Weights of a small GPT-style language model, trained from scratch on English Wikipedia: MLP 768 tanh GELU.
Each number is 128 + 32 x the weight over its row's rms, rounded and kept within 0 to 255. Layers, rows and columns count from 0. Numbers have three digits each. The size before them is the row's rms in percent of the matrix's.

# layer 7 MLP down (transposed), 768x192, rms 0.213, rows 312-418, columns 64-127
104:147138168181144129116121112143192087099115101115085152124079122105192101155165120173179106123135096101132110144093116150080123203156087106126155155117068104138138102107076157158112142084154185
095:119157122159130096155132090179129127148127082075096113132158095129120119116085072092138084141110150141124089162139101189098121124098171109135117119104129089181159168154136142129139139171159127
097:161140106084140135122099156090088120124054083127141120162129129082188159094129158114184153110098142141149173098082133142133117154109127081118088128138123142130134166122107106102168165167104130
098:162098108145159120130115143127091110144156189182123094166046158149123074121175100132127116131142150068100161081184130174149102099097140147125114111079120103174092136092153142116065168177176161
095:109163095156126099138165130103188164159091109145164140143161074132117131097111148133144105109157107131113086075175122103167103139195090128108172099151139097138134122113107117078100112191120066
102:142103134134124102115110135083192116172125091141154135117097106090141111122172154167157124207096083134104167127150120108188158151123114126152143081134136163077158111143124090133151165169142164
094:097106150090149180121137135134096129120140145143133135194135070186199126159112139110146079104140116139208173154158088122142118125119087035112125157087123135119168079170170115134128169161098083
099:091158131115139119103075114142076144129132113120184120089106155105127122096145033145072151123182123150085112094140079192096163150138153118109144163169149137110062114130151173132078070137133127
097:143113141131131088135111136109124113124175138140068056180103140166146133132123087163146124085094152145151084096129180098108132119130154150158091131119141186146215163163102042184138083105151069
100:094110074164121100160139074080104099124111144123090143088093153113145127160111122088121129089112144114129113130127098105081112107126181166125140067079094140113116145100118172153115113135236132
097:131117144144112176119175119111154054156174115117166177121113143115113078147154145156144130110110064060209162178157079174109126104096101130123079114071127176105149161100122144129091068157108117
098:158095125111161054084160126148148146175120127140164134067104156148126156166110196116110134139143102141164130128130128151103122091090164116141081131176147049119129135179102131132088100085148121
095:094099134155125128108139126113101089137058128195106156177107129137180143082100195107082154179150106094142102132133119114154149118134146120102159134128121060105133135150078175124087114085099177
081:093171171124109190077203081050104122134183124167122113109139157109206094061156090115153086097156137152141085060129134200134196132155126123167141107136092082115119087110118147106116157137116178
102:117134150115162117092149128157122093175188119138113121151142151110109124141112152203145105113121118127104078115112116123179114147035109120128096165167181180154135134160150105135057197120157116
111:098152139124081164180161111194154153100137033143128123131132170151110144129136108121150153098151112108107135187173178139066174138105139101113171087141120134131168146105171116164166083148130131
101:113137091143140091087166084133153125153118101145102122105167121158126158140097171156126153068109123129118167078148085110202166125161158098128098167127092123145135111146139133087108144178118064
093:149122090159125106134146098125186147052144109091169176049097080135100120091100125128096107159158142088116154112151104095139131109147061083128135148120112154126164102107114114135117175132160095
107:150138157114102147103154197172153094104108114131131108134110182110126034158100106094090119094125111166060169096151124118073139145119130138112127126098076079154071118122149080106209093092117099
102:145196113170136161122194137082089132135127206150112144104076155176039077080146114094133105124161110124158147110168116142104105040065124087112121115165096124142133077126147134050152147112126131
096:104174131068091154141089151101139092117113077177157151112144146125135069141128058084028126179165169149113084127113118111165114162161120117124076100131131159105130172141188136052144115095128093
098:119184135146195100120129178109061142141123121148083116103135152183152144138082134123108161144088121119131086136081134164120112099121134158090158123109122133216171165102162200147129101158150102
100:164117145115102165152144099171137141159088165131130098154122116118176153074063123126146147165130089123119137109079180151112131122124077131077160131127115140172126111137124126143110147136096106
092:160115223109150130133131143108167146136153128125114151113135122174121098120099115120117148169144142138091126156148074086187146114086173067126086106109085094090153078088111085153124120159093142
096:085089141142178091177093161178157167094186157110131134109125132172092088172144105151114072132115098094191118135165134103195160088120141108071144128141148128142140146166158132135154129113052108
110:098159156144110072140134123113077142136103111081153180174145075133139145092114147133104156129117070114104129143128131134121168146140142138129075181148089127097040070093110133144139126105164117
106:156093106069157103119115111145128136154118132112105159086117142176104161127144185138125096148115038133144114171132111104125106103167152128156069118085123086121168084030094143129150149123112124
094:157224162200136193183162107114097164108177075087147134171142096104165130143137092107086177096154142097085118073132153123147164109100161184122133173100105094135189183155095086132152091173115147
098:166101157059140151133241097154085104110100120080128110122150100103126147099107124170102099129137099126100206089185125133147126115090076071141127140144157101138149110162113139100127147129108093
100:101097128129069098152161121121124077152045094163111062080128166057157145145155130118070161157136126101108136146144046145147140080097105127187126142172131124113121080083187101066115113161105147
103:206087140151121106093159080096087059066172084146184196173166159129179107142177135134119093116138119105131141135133116088139167182188130158136129111132130085134136177160106128131118105108096139
101:117145116096101078109142145151118175065163127147142114197123162127105124110145107080103109173127121106132179102157152171089113097161106128054121167131160117086135215155143155112149097157095095
095:066141089211079098198164126146121189069166091093171155147119130109131097158156136106077137116141068136150070127132127100103131098110149187135129105183065142090123067144143173108110100084165149
093:149122155167132138108190173117130149146152068195122119100058134188139160112150184146172109059075103148096119145097115138123136157121086182104063177119136118170165154135122093129072130082116123
120:135133134059110117160136112047157164131121142094103150115118115117167113130151118111090128171172099110146115155138103138056197111153174137101144125127165107110124128119099149090150112156086131
103:143116116137132114083159074111121163158110107021118148118134037095089082125125112140146174167099154107099142203138080124120141111094080116172088163160081146063130169099098131151141154131119175
100:166157106123149169087157077112114088099080125139171124167082110088179123144137113150091094146119124165163098156162154099186106093171131111152144142149120158078110180122104119145161121109112130
111:049149123099124203127087135104132125174138175068126129140080135104105143119114127127153168187060132155111125077171123127081103096142185149122139075137147145090124114064121098162094187131133112
093:127102127096120128071068108144096116155164059102183143096135167104127051129081131124076101139140089139123132115113150131112034076150124132183180149139093080221135136060122119185120151116068130
099:158077098101127134161133063107141153152126077143133174126127148148188106137110154136151127105095117118123071143171175086112107103115170123181146129066123126133119105102090046116159125095091065
103:173098043070120154092102145141159125106103185117089107113079124118139110111125154126080154142097084124168107115145139133124125166127107118105144141186158136120156093184178156095110135140148191
092:151144096088126153179134094096086158112156138112096135067095117084156123149066125153123090115134120086136130101190144144130123121116124133099079196127138089166083117102126114146091149108090187
090:106080132144143125155151143129164163129059095150138127156125089180141156153139169082129130158148139117187102126088159127111114124116088101120129089123142125067150112087061064161134130199068158
092:126124155099082064112112081079121119171104126166141106157129140154080147087136104145103153154097118080064220085113119166158141118099150129105132078140135089155167146121125126138139127063162124
118:112129139064071137065125159112199124094180122127134123178180155139152166134141181182161151076144130193099147098133131134065099139108149157180092126176119135146097101163066127144171160132167156
104:196098077141121144166157129146103115176140093098097096123129170054134117099127108113197169148107089175140178092115131070106150132133105064082099136143139113112120118190058091202124060152130118
109:100061152098110129153175114127123141095179121165168171152146106118173165088177190085123129145189112127092106094123126111136131159146123087102111110162110123219152171079137147110105125201210069
100:158145052134165105160156152141154148104150180132142114152124155121170202168116142168141107137147083165058051115139143157063097107096121113146067102099115137153211139143132138146170120070142146
094:157162174140139086082133090184142088133144108109139089133101066157207114144173127136112130111175145120130125173152108108169075152064133161078112130146121183144115148137165180135112132130108128
095:049174138159125114128089130106101142143111132146161102138110187189119115147071099117095094127112127109092151115122115129131175155161144133150091107115120142129155125163051145208137196114161103
096:136116145165129080150140060077164181134136132138107109114162080135079155157109167180141096088140104141117130159114103137098142149161137115109110089137190070176183127116095114141163104110158103
107:115101122142074129126138225079107142065139130163138164145126102158116044199136143185125175184107196168146140145084131102090161087103116112154161164183122099151144132099132127128153088108124138
099:141132130104188164146136177112141122052159151162081166136108142170148159137150161111134176097131121148206082105154152114164138087116071134099156112142138129158057114063139141133152063094123094
093:117129173105125125099156123133127181168074122052166139099120145112076118055124113146137154083182180187129084135216138137099094110096119075157128106173158065120126170104159079122120082166119106
098:127168143110169102133123101151147119128158136184162123137110077114185113104129155032120158091106117091089132129121103088150213116107120084136143102151123123078148163127249125125150151158129152
108:166122142180100084162118152138114151081110179091118192099161107174111062115109078151094083076158163084136124174140089151198122133079186119142098150127110134126095128146096108122155062144136138
104:138069130107108162164077101071119124131089185030138124168155108091162143127102137123087123100060097178104180122126104107119146096130141134119129200128140095107179107135098135140117132153145193
097:172091121155104106145185127143065125177178132171137114151170129108045114198138143173116100107127076117132131157144112069119091123133125109152128088165173161156141061161126088102089125160077189
111:113119122136103084113104120112127114134106083119159157077160120136109164147126151159134107108103063093148123091164190077094150120056109140094176119200145150117092138188159127182109095101160113
100:166081137145097112141107149121098103193155142178175135098105099080116102174146107132082111104105121118119070133153129163163130101108179130080096074135167157135108102097089182136138140123095101
103:132077090167147073182113084147112183167170092114140131129117159116178125202104164083182194132103199064097167138137176125100094167082150165148136128155086127046127186104126096144117175119092113
092:090044122103114075108142103096140077146070076108102127083161133124133128151130172119159122108094149126195154110125105085118100140129123144058131100187129096102137124082166172103167130153189145
099:105111105159115146168156157121120162201070119144126162101086067105146140164094210156161210128093096165146143090151150131196127114191124137157105163137113151137123067155093179176137155078110140
102:108169134130102139140127106152132161158166145148137168169030147102175126115117105123176112115134108093059160129110149121094106120087142112123137159128104143158107122179113097182198115136145154
090:168099198153202088116151157184085146134145057126232103133094113117185090131112118146101126194089117135118164167146147121132111121100068140133133104175191120090171119129147136139139189122099082
103:115133066131163138156137142089212123117107152128120125191152100075138133180164139172165156074103092178110153089155108132083169120135125094142194146187090166118120080142102102135126142142146117
092:162104100105120147114105116106115069171141141141116072111090096133094095124136215051147164171091102121155147158140125116161099131120106137150119109152075053181122169144129125091113088155132129
104:141064152178123126139105178128149107165124108147108126130101079114119162090176111126107101185090113163108193152133121107120135079138085160086146098111153121105136095046131167136107146153113113
099:155121135148109116130119092083139106151139107118153144108092143160155110108112141118121070146108157109129198117152092173171094146076166089168083154158149126131179128143114112097097155060163097
093:176085175171138135155124147116084138130083073177148132148156144100187119104181156126158137144137090087145115120141096121191162082064096078162085117138090154068136148123144087094124133097088165
096:111091155169155114133190165211086106181129104097135126121162165098124168103140128073142117103134165105116130109135133166088124136127136067106147133168134087148181150071097193110140114150180098
110:099145121168158143132155088091104175110146049077133113103110092156046159102123141153088231158148133160132112148148137074156146136138129110119148170109130099132098171112124123079159121125131156
097:096102139097088097170111136141102181175137107106143120153126105127139155170150163170125124083137074147168127115101100181129076139114134020096100150115134139085183093167112165131092118165100117
089:081124119118144214166193155164186164107138098109097128107145102116094116100108154141126115169072150162178140134129137163173126148073089085080137128107104177173117076182165154094201143116164110
107:119086175158111096150111144182121077124117145162161114114103165115142161127128099152152116109142161103139193142085117115139088125134215115145130180121091065118091149127162139165156162103108125
099:136109159158192129157130063134160126112128238149107169168113134135098135110145153088131133110099133096143101111159221116086149118072137114124117149150121117163159194095092115088142131114079101
101:039077165144121058157117093148135124033101076090178111097102125122127152141107125160123152118157180156141109123138076138138104125121074123143155111176129128129175149161098070126133131128159135
084:146122132119131142076191110125147164063150046168120131090133062111127176095083114132104167109140141122141120140105137109121091109136095078193143106108097148140118144090153160205069129154113126
099:127183166102093143131127144091145178149138048130135133182115173155127056118115108170136111122080124101151200115142204156091136168096119130147126127100106149143115142126092085079127142072085171
091:151129113087140132062092181144123123133172143047135130121122095143122192058112118073112150127112153145125096155132026096108120142103108169120102096085116178123096120134159166103080135115163186
108:129138106189177145149099132065121167115143121118126141185096148144119142103123144140179064171118080156152117132081127121147092131161146120146200165048087140147097100139124160095137183145202082
098:149189158133201136093103192080118189060146146100145144141093201119192149182077111116130172117104085131107171138096133126161133117129145126153093129148088109097135069131123194124156119119090120
097:123169134115100076158100112114149139131138169157072093157198132149133141112135176122127070204152149094143145171132110139137139110068160074092070143141139147151156141108070138097095153134158082
112:131129114162104137082089122103142091070119081156168135089148161157148119155116118123125139093073129163127101051146166116107144151128127123155114133113183171157150178143136134122094147133173149
113:189153180115176119179196091159102143155097082131160146214127129089115097162118207155130167128130181139122122150071125096127123130137134132161131102121141139170161098139134140130173175149100097
103:171130148109095097113127072138143109167089143062153125148150136109141117157161145077113140091119187100059119133195160192111141123101141130143222115134159145149135144185133145171101130095115117
099:173209136117111116148095104154154137150117188139165111142137105111186196148112143113149136093129146125184105113154096173125147171117182119168137108127123188089157069168125154116139073070111092
100:108153118109104140100099176131090129161073106070116090132147095127134127141111149101136088187086087234177086141134137158161132104126141116118083110099152059163148100110156116151083138125124112
100:111171124151173126116131147074120113140112163221109172088138067117116104100152125078151154100150118071187098186145176042109116092158137160100184093124079091108151137070143131162090099146164154
108:167123136124144109110140154134077137116136110116132097134119098091102161070081105149160150096147166137143172119080118142074112165135115162100101122129182165125104167118176172108128114148083124
107:150137164074077117132149077119132133103137109158159064122145115109090184170080112125153129096165183111132125082104086121180130205093099100147090199142075154078112145108127196192117084153137169
094:152069103120166167130148113144053072197155151103115092146144131156108109128106075145114041138167090074180144122164117150169085144130113069174169158108127120141074093122089100153137134131116125
114:103132150136146123201114133158121111123109128107123117146125105123114071162146083121081153120120139185137142230139106089156160057143112101161191096118074191063193153115119158082116105194175159
095:155135099165102105136084059084149122086099138131127110115162169134153179138118146166097105136102135103123113176186125091168131100163157082063102056134152122127166134184065177084102164140178081
093:105140079133108169172136146121091113151151133160115117135167150098135107117146099079075097137118171069114101125115106074170125130160163107171122158174199179116127126166061102166113095085103188
101:185051183153128057093086114118108154101142117135140064123117143089126179141135117120153221089121156160197125107176155138113162142073136108127091127152138122149140149169102086134123112120137125
098:135131202145112146149080137128189116105114145114145089125142094106124105157214148152111153141126129130128105128113101095149074149097124143122183181126131112111160156176102158135136184101150192
107:111129127104107090099160148157117152125183147114090136159143168075145120144058148115095112185114079186213086136146146130116132120129106160122111128149147123155214134122150094121140118140032120
091:148136136086176099163155147153050183161084137090168125135155098133070168159098176120133140138094136102119131149138094137175115112095186105148119181083103128164112110098110157145098138182084097
101:098019183141125142141100090076117156105175165115109090101126113108134160088110072074150098125115147135108145092200130199170130067127142116103078150195152109103143157152057167124094131200155195
095:044111099135115091098100174114161096140108107128122204049114142137138119143175118093065156113112114144071144127184161153123115088136140110076095171143142053153155114129140129178116109131174108
100:136100113165117146127129201186200151150074116081093108143160175118099149131148129144143151165094207099104138128109171124105151098203128141126131135127117145106097141145166169106148109143217092
097:156142113080114115118110100137148141136119121087120142101185114109192141153124108128141093089167149114116123091093139144165127123177138078095113135137109157130115136048124100073180127170134159
102:138085155134083143104076117100110161144185109122122058119141085135138073164129119118117082116120125156060204195089107096173120166108129134195173136179158163089091098141131147117120152130123141
094:086094140093160107169084126174082118091108123146082166176086072117135161118136075124133140108141119073062125111158151157144144184102101146159103104148120199150112177114148078132168067159153152
092:122156105133078147168130142132148127093072165106173142130175201168102138144095106096080130140162140150067105085128128148084130102161121140127199095103158100074105137124130155143086134161089089
099:182186130160069142095199129127167100141150159118125063119139131103103098120171132131132119114167100127153098110075110214117171183166055163115154096111161082147143099168151114124125123039095123
# layer 7 MLP up, 768x192, rms 0.227, rows 313-419, columns 64-127
091:111137143134159038063182129128095104137092091101097120139114168114145116159133112095157180153124080138106085120109155125158151185135136114138107136130139096045104146140127136140146166096175086
103:159130123143151084124166190129118150038151148140164159135096149096077111125150066159159147078144114139100092137064180112175105118131098051133105119129113114047135146191145109101085097131103110
112:152171107166153162118164108138105115109099120155061102159107168102101151130073156074094185131142186099201106130138112162089114186225105138096089138141170128081109084179147161116118131159179170
092:086195073102057097179118176111100158093144107098148090127149131092127150146077137068123093127202163159093090156142132098121162184087155110148123118083131117159185108131114145128129176124183115
101:123117110093148134074143124159117115112090118085165138129154106108225095152160111128174214180094049086161189157143140104158176112147147170130158082057150145130132126214145095115142069120160126
099:069091051142122144144170178114111150093121120112099128127147119140120111118129130177100154077121118134102131094100117198090101174131118154105145126136144136086165101191166136122118078086108123
098:127087183098094137123113113059182133147149038140100156122155149105096144131104129115097142152111106118176106128089150130136169083154155132162125081101128131127169130135177151095135145093126071
098:150162144108100085095118133139131117093107101097117114149150135160144167116100097116131141150097119137141163163164083079191101134122143159124152132143147186094135108171155103103138118153041125
107:143168132136085123182103190131162153111065127126100198130108137145138062117094135154133148159128111144167140112137156168089174074097051118157128113118180164175114097144128113131119136174117121
093:101153114089093124163110115149148116171150111111084194132106131120109123152125178109089119129041179079131228105161180136152123159150118162093113108052127150162125061112097156181158099139133116
095:077113099159067099141177137131083167131209116135130170114095092106138155158165086129084180104165122110129169093136129132137143150179104128142102107100116167116140134126136172081099113101086169
096:146139071100188157127159164160149101096119154140132123151133144167072029146124138183126119181166134086138092107128133083103106113097079113177075135096160154128106146128132098108116057154126109
095:176096142145141134091189121149071088112229118090087079153149137108060139172144121118133128152141073132118097108166099082165111103105138078126189114100160137100107093130176107128127107168111143
098:113195103108112178150145114104180124159070078131136134059110113183110122142119083146114134119095224154113117123179151165123105115148143127168180126111122120157128131050150139168142184123132172
104:142143102154120126121172185095157108153132092123082064135134132147040102183115109164168190174133104089124098175076161099127169155193138099165186091115040123158127097155106078176153076169131158
103:195104119119140156127101052109150096075154128148122111172125162084122110100116101176138141130115159163177077132124165103148135163099139134149142082073113134065094105141128134113173165145118175
096:115126117110192130149119120119061063144087129092104154173092129115120151114095127142146112086083092158101057146144102155111168119129091104088128137133130104105077160124136092150107149127164117
100:191110067128167139131142136123170124135110087099168113109133103149090125112120093102132151164109084126154115068109094079131129106220104109095095112133124125143105162065145127136123177094115129
101:095137112117070141099108149090131120156147137151112098101159168144182159134100114173085135137131176152187131095086187158141173103075111139169070095105157133102161166103069135110110129105141113
089:121122152169140106061174109140189120146142150114171092132176107114119128168120115185136115107111136164168118131108164151140084064101128063110082064119130131118136142119147104080090159099146153
098:144181107155108156179155107125101152172164158115153133171115153144083109103125097101086166124139142150091096130164136076115128068108084153152139150157172104124077090112134038120146180133128191
108:138151125171102142083085096168105139141111175141127168085187091127108112135162123103050108060120144122160129171128103119174141092185089133148052102106159111085117134078091161161109126088161122
095:086168124141199121151131078065086153130141144132130086123097180131140140140100114124145200132119152102160131143146196113123073091142085162117181150164114159139110094186161153154138120137129127
092:104127091091125075152093155136100083130124152120084138134147146163178128200100094198079186133127141072151116112153113121116115127098106166115137144140114088134054126098173143120151175124091163
099:144130100132111150090149092064102138149116111086101186154126090093114094131149091133136132075101139113155120107098072143152064126069108152101134136155183083143125141089128116133154107138163099
120:094107117128161116124134136106080087090105148109097103124129117114129103136159184104143170124138121137100147072144117188153160165162119103109096145082152060096080126107136104134154147153146080
108:105133115107116155075072133179149152148129112088079128166155159167175106175071152160158107120139167103087138154089115100160131117124179155086180132122135168106078174128100066081130104115127135
126:130173134182108114157077132154110110171146150123081111102081106160063171147127158100128120111104094147176159196212090129049135122155066140098075176129193114183141082146125108105088120085127175
096:150174165100135130164083124127120111133104136098184115152146121094135140095115135132164124172106074124137085188150100122209167122097151092128120106116085139052074177076176103116125144080107112
098:149124112154134138067122120123095160139083134179063090164114082115124145094129112113114150085134168116138161083115126110164164146144170133167113089138124120154168084118121124120126098115076133
112:076112136119113158174107102069192064160148129167129143083128154156105166117105119152113196113105108115153081069172120126090117068150142130191109103151139152156105136060074156170097114134176128
094:197185172145110081115134163193121104100094200072112129123156133164131195169097099121034122079135128088112172129152085131111106164159145115120189084148045098128100157147143103091105139088122088
116:124155193143111165125198116157118139122102126134089117116163070163076116185180135105118109122067090124094093128146128129117121087123129176102132111109108134106118119132125131084142064183108132
113:107119072097104167101048166131153107080143116152117171133115132116116127139133101131132144105119180133111139110124114137076107152100172178126138104168211140141132137129103144125082068109158119
099:111164098113105113103103138138107076166150182207147115124115117156137118136097069131116097129107120116184127094098182077156122089117100086083080148117141132150130108133179151132112173105188127
091:183208144173169087142068174203117137154130120094142164111133113150132097145083160100124106107123138120113113172184134116100095147086121156100106115079090075133129071124077120216147112162142143
084:127097145066149115065108143099169088107201142149112122142113108168125134119164119135116114178036097152193102081158152078089126120140197156117120129123089143080112118142145148150077150153190121
091:159151110106179119152202133111188116124079183157134129105138159118083109090109080103115136190140099186128154152132094151145110206177077126071114140109140141147050093132163122079137168151162099
111:157099111083134132099090155138136109115110134190125077120153126120101219152128126156119160075179125060130107103149158128065134083112167203173158184145165172094142143173193177121110123156160122
094:120127085127091188170152124119115090127127124148150183129161071140091141111120099107097137101111123125047126093140093124131106121085141130103123103092094122135132153143111093119202066119191052
093:117196092131086140136102089089104132099164110090171176148109147196169120175114105115168110072147143071101151124116106046091085134142172162095199144131189152113095151178133094154111157104099126
092:111109138206129114139163177147079160068155113139106105139159036132088166116119110148117065132115191164138124067139146119126118085175105137096080097149123111120125099096128082159124129175081135
081:142145071137078166103107130154147119162145079086114166064067104102144158132146105102139118062045172110142125109164127136086128175143114095092133116152144097123174159072130162113120100083065128
114:171080133192073081096104153073131103024144107115148086168155133151105120127142109139104123108122090132150175080181143125122131152151142171135100081063159137195109090152156130114133133112127080
104:086140100058144108120175109172098092127098162153084090194109113137139137154133151102129138102103151151120101067080047173073139133150093143166113124201146131186158142116125145106168157108174196
104:117171102111150114102167129173151116154146086130128156131114133090138090134124138111178138093138097112115188086131073091106163121173094133152160137158118149231096131166104179133145090128185146
101:178119124122131155094164116133082145146111122108135121126077106139112180112134135227154164140138196081106069127114096097151145138103116099165172119088087098138177107131078140094119121120146075
105:148114093145165093162133185087127099081115140087144105165099157129072146115057133108191157138145097168114103154129095146109182128154161121115128150154188056089096119102084104110136098060147183
086:156086103121127193147121145148113177126142141135100207170120117080103105177095150073155144145107148202150103139174167143169096129109146089151075159118126113136110099078109077109130157096069087
096:114118159121092116121049103112072162121133104104064094136178159158133142163102136153142191090121058112130089140128158130144139086100095121087149117167112172181131107196074092114171114096109136
098:111117078087101143092107102183139141128123180096137108115084115166137167112097070090172132126118132090093124104149147122142085132101082084191157135122138187113104127137146048125144197084114129
092:143134123158146164144053145106041143139099159150099170105149095146128106137081146122146120125101172153119118172120120135103047090127172189136168121149114099159129070140193167132114055183111150
097:126212121185114089161121158066224171161108061147141128127032104145151097081153129094137131105082136121160078151153140121137105112121170197166155097139132143131070137130111079140150120156104113
097:106130115147201166134166129113113137188145134138094108093126051075059143125114122029118128085171091165086157072115115120152103155158163149171194133160188083146135116118124104159103092131135206
105:106136099074119060140168033153121194152107115175069164136097172143129174125183188100171122063122091111180177072170147122105129145149138136130139150082134119179080135122142125110087112097113078
093:095145105096094169190040080106118159065164046144105093161168074153127164174152114143128142122133075096099084111116124076096111157113066167158121193148125175139133138098134151077168153121138151
097:135135180082136100162119155083129198155130167122096217186130156079105109130118080110163152123075148130170196124127116128120164161142142122167119157135111102110087142130112105143106079151120091
100:098157117063188134146173161144105097135065165104089161074221120114130117122033113055132130202122119124129097109110074123158076117151133152121087132086113121113140124134154161173093144166127085
100:115131174125181121160146103101127116198119089153160071154153080093110115134166084103067150112127060101058118137126144127184188081193108114071137105141130169162103066085109164166100120131188135
104:153249110173129121124110152141076111141143128112104141112162086119113104162141132113102166139112129090166134149127113134197131142156088143093096165195131118157123202120148118135127131102100071
107:197121185155121109107116095077116153135096123146100146144079128172112160099155146125186144136145138104148152144130116135127185117114101102098206171115155166148077088139154120126154190117121112
083:149112159099127125124137085146115113175133084165100149237159191126141058113134057115127150105225108199149110163141146125085154099199138130151100154176121073093210124071103056096135105134179157
103:145105105085132141200101149143075128210141178134167140150125145112159115148127083118188090129100111101107175162168138146119118138196170213128111118182143110165141097134117111134085072160112113
097:124151102094133113105126144087149161124147127076158107102136166122168106173118137149125099106120186110026127121147131111153132120117199120118167106144064128112116133138099144112168112134113136
101:112104097099101126065156141147074131144102132167124114135029121110108098133139083122141099134134147099204116091111091129078122149137123157174099135124119173029116117128131118110220126133115178
101:106139133058212131126119092167185110144115148080153127094109101122132142114109097156151116105039151153096104119121082123089110099123139104107127133137145122126101094115160184138096184114090085
096:170159130124196143121134148149091133123156101147062092048113076122066102140132061121064173137124138162097095088174182138164115096104095089117115135160162131146162097127152159202078136121114145
106:096145139140148155104201160142112127151187147109145133108118097150127172107100135101142101141152156161179137142101110107124137097130145199120122108079091099147151123053126189093140121111107168
093:153147091170136125112123150151088051102153152132028136139126119100148160103091093092138109100099153134124120102174158136104120168147128120159171151102109173144104080216111139105113110156133105
105:134182085095098162095167132093123163147161117134170165103109141099136123169124106142155128130154122179117091166119152103197120073069164126097075106152155137103126120164212054117101117130120117
104:169168153122146133177172165060138132126195117239109160203111142160104143122162129159171171097102210104147105127166142085125128146172149149131174122105149175124121115150103090183115092152124119
101:154134072150126126092127129131077164118173095108097082164106097102190125110126109127106133163080094160127091160093072121158132176093152150168113103090186142093090127117191151134159161107116168
097:126119155164108138137124152114180177146139149155079164142146176180129153095139124122122125107118160153140142122148108020140145136141129150178155125066132060086110109131092115199103170116147156
101:126157111170095117164117106165155125109112142132079093103124135078151063082157104101149126203109069092110124118137165176121106149094126172139169096132099157099142117223139144131105168130153138
096:125166169105100166191149138091087157157126120132140139127118133111144084183122106124088071127152088120148192120140129168095151128121118134120097113129160132049141141136073170176122134123148061
097:140134117060129155098172111126086076124179150125165148170121152118145143124152105040098112150131090174076128108149100120152112094119154156180103141140153141107179180110154137131156130058052103
096:167128150153145137147132137105135152188097221103112134163140135168151133142101108091133130186129115125161124140147146149123122148098110150179086150135126122126063124166080150065133082132173118
097:138128073166161059146129131159149086125179116112114151059120117098101114154143138148075149163089182101166124135173120110128146130058094173143134131143102149179084188098192109125146120085129133
098:091064099146157164121093173129096122126163119114110097087106116075117085129149109139144156121165155110081098133172115134144109099192126146113151098137112143136135119100069117074166115138131175
096:131132073129089145121162088174124146142121136218078115153123111111127089097125154170116132051099161148139174088157148185102073120161095189125138144128137164152199143098155131156113148154158195
095:150113077119142204115207128146150081151097108173127117152078141128085079163107116127187079177151170194132140099099093138102135108173113145135134187150147096162115115149080130147121161126162112
105:110139150120134222171079078180121120109185145119125111091097104145101165112094059139155153093112095135085105144070107107133125133186140095139158117192117186093205098198164134096124165161076153
110:048148192160124141090166110103108100040119133169115089112161110156140148182134096119142123129164140078129086114121124178070119153128124161133131111098098117109100126117147129171132100182144103
096:125103076223212099154162185122119098154132119090140116101181199162103141136130124140127115089147132099136167112087154064111132128156103145131125149098129173186086141092128164195121082133147120
109:110119133112071169090139168075145141132191179143167088099140136133121084167093088138136222121107198027127140089138181116115141142162124093154123130113123198175150113113146170167104139167184146
097:101145107044140080131118174185098110131120105128109151100136158062121142094163082135146081169114110087089043144057091140094130162091089153091160103095128104135144121149155076219130165105104076
109:174128115120158121073132057134071106101106117144126139131112118154174133149085151054168102110111081109100124106158080145150118171179177195082132130133060141152128153143192145166135154101131122
088:080123135151137121110083119144158112150137111109095154110169156111069134135190137119031123163095129094130146124105172087152124161152173118131098123151127118180105058156122161142113073126222120
110:163150133134090081142097089099101088160153109085197138106189176143089140156149168141161115080089084163137118104127150112153114147146111120092081098134135138127133110127139114081102132147129146
093:061102088157131111152170152085097080095108088192110123139109130156081134125142129120100146107148120101172104122056129125121202158093133139098127134167095125132096091105115126140127174182145138
110:103143146122092144111179168168156148128119133151125188104102166149113154159107171115081079167126152150162132064114166153185116180101102133102148133090110145150157142129155161148115149130083124
103:127152145131121164154112119093089137074057159147104126117176128119128084112091126171153119147111150154141065156142175151142147109110196138125130110127144077123106086084081077155150104095107130
108:142119132139142115083092122174130134135065131121085159073080183128092157169121149096136151105086143125125145089132161151165132088142103160098092134114143092081136122088144121087110151168065152
087:119184114090175113073112148077102151082107148173145155103190107115098176153112093158189177213101122111147133127134093168107097137115125141101086126137134141112132165103118077156118114089183109
096:082133132104162174125158145034068124074155100154105156099179126138092084106104156121153151128140125147156114085151112089110105120122111151168187065107088135174110088128122112122082136151104140
107:119205100071123139152161106124107110117130091109187103153108108120188122080114139075205107109136131118128114111120117113103146100202172127121154134121074168165098160176141113055139130122099151
107:191135113060138093078050170128140149108128143142135110062159076119083164143119097136143081157129157067158118155117130162137115088106122209143157133198189133097110145140109134110097147124141045
090:058127168075046088122141062107111169141101135130101137187154171149113107168060125132109092119117140143155134117098107137148107126172078139178102142114105135169178089093145132184132056136107192
095:170118127103056185170175105122110112152081168196134131102097097151189112108076063094180134134081156132141095149110106193156142179084145143132103052080115153167126131103118102111171170135094097
094:169080144107130073114144108127117143115200134150079112124188119093112172108152189128122137112128134157118097121082113159143108136175123173127124175161195162069107125098125098139092103149123122
096:143179144158088155107075111064071092122134161119109155178125115098167142155125155119132128166086086131146158096145134163158149141136103123187052056116181096108160127126130145130113150097100148
098:125129134110169093139128149131100102093178142085146153117182088115145116131088154122156144133185159156153098094121211094155190129173093131178096066147125141112199136129146131142148134150095153
096:157153106160061107103184165097123142116112193148129127146125144133144156084101135104091122137117065127136122180143151168069146146143137165111175123137114096169108133117171136193118094135092079
101:112139128155091149134099149141079124061143166110085087142151096116106156099147132096060127143083103131146150154089093177187139150061084154136097075100155098091183104110121124181106090152125092
092:157122075123150110096104122062166135127176155143131154117142147068124106123103137071087137058120101113144141109187129147078139092092167156170162072114107086169174134115148104091150096154152114
096:044169132104109140084071139132133123115160141114098161129129099112141162129163111129102150111174143171131101087103143153128121130119144158182138114207122141060132179072092140161101093105059139
106:153123133159123172149073192187066135133144168074097119168140125103135121178107137147114116140169101154139123125094114109143165141123066153121137116198168133136136228181125121112143105159166128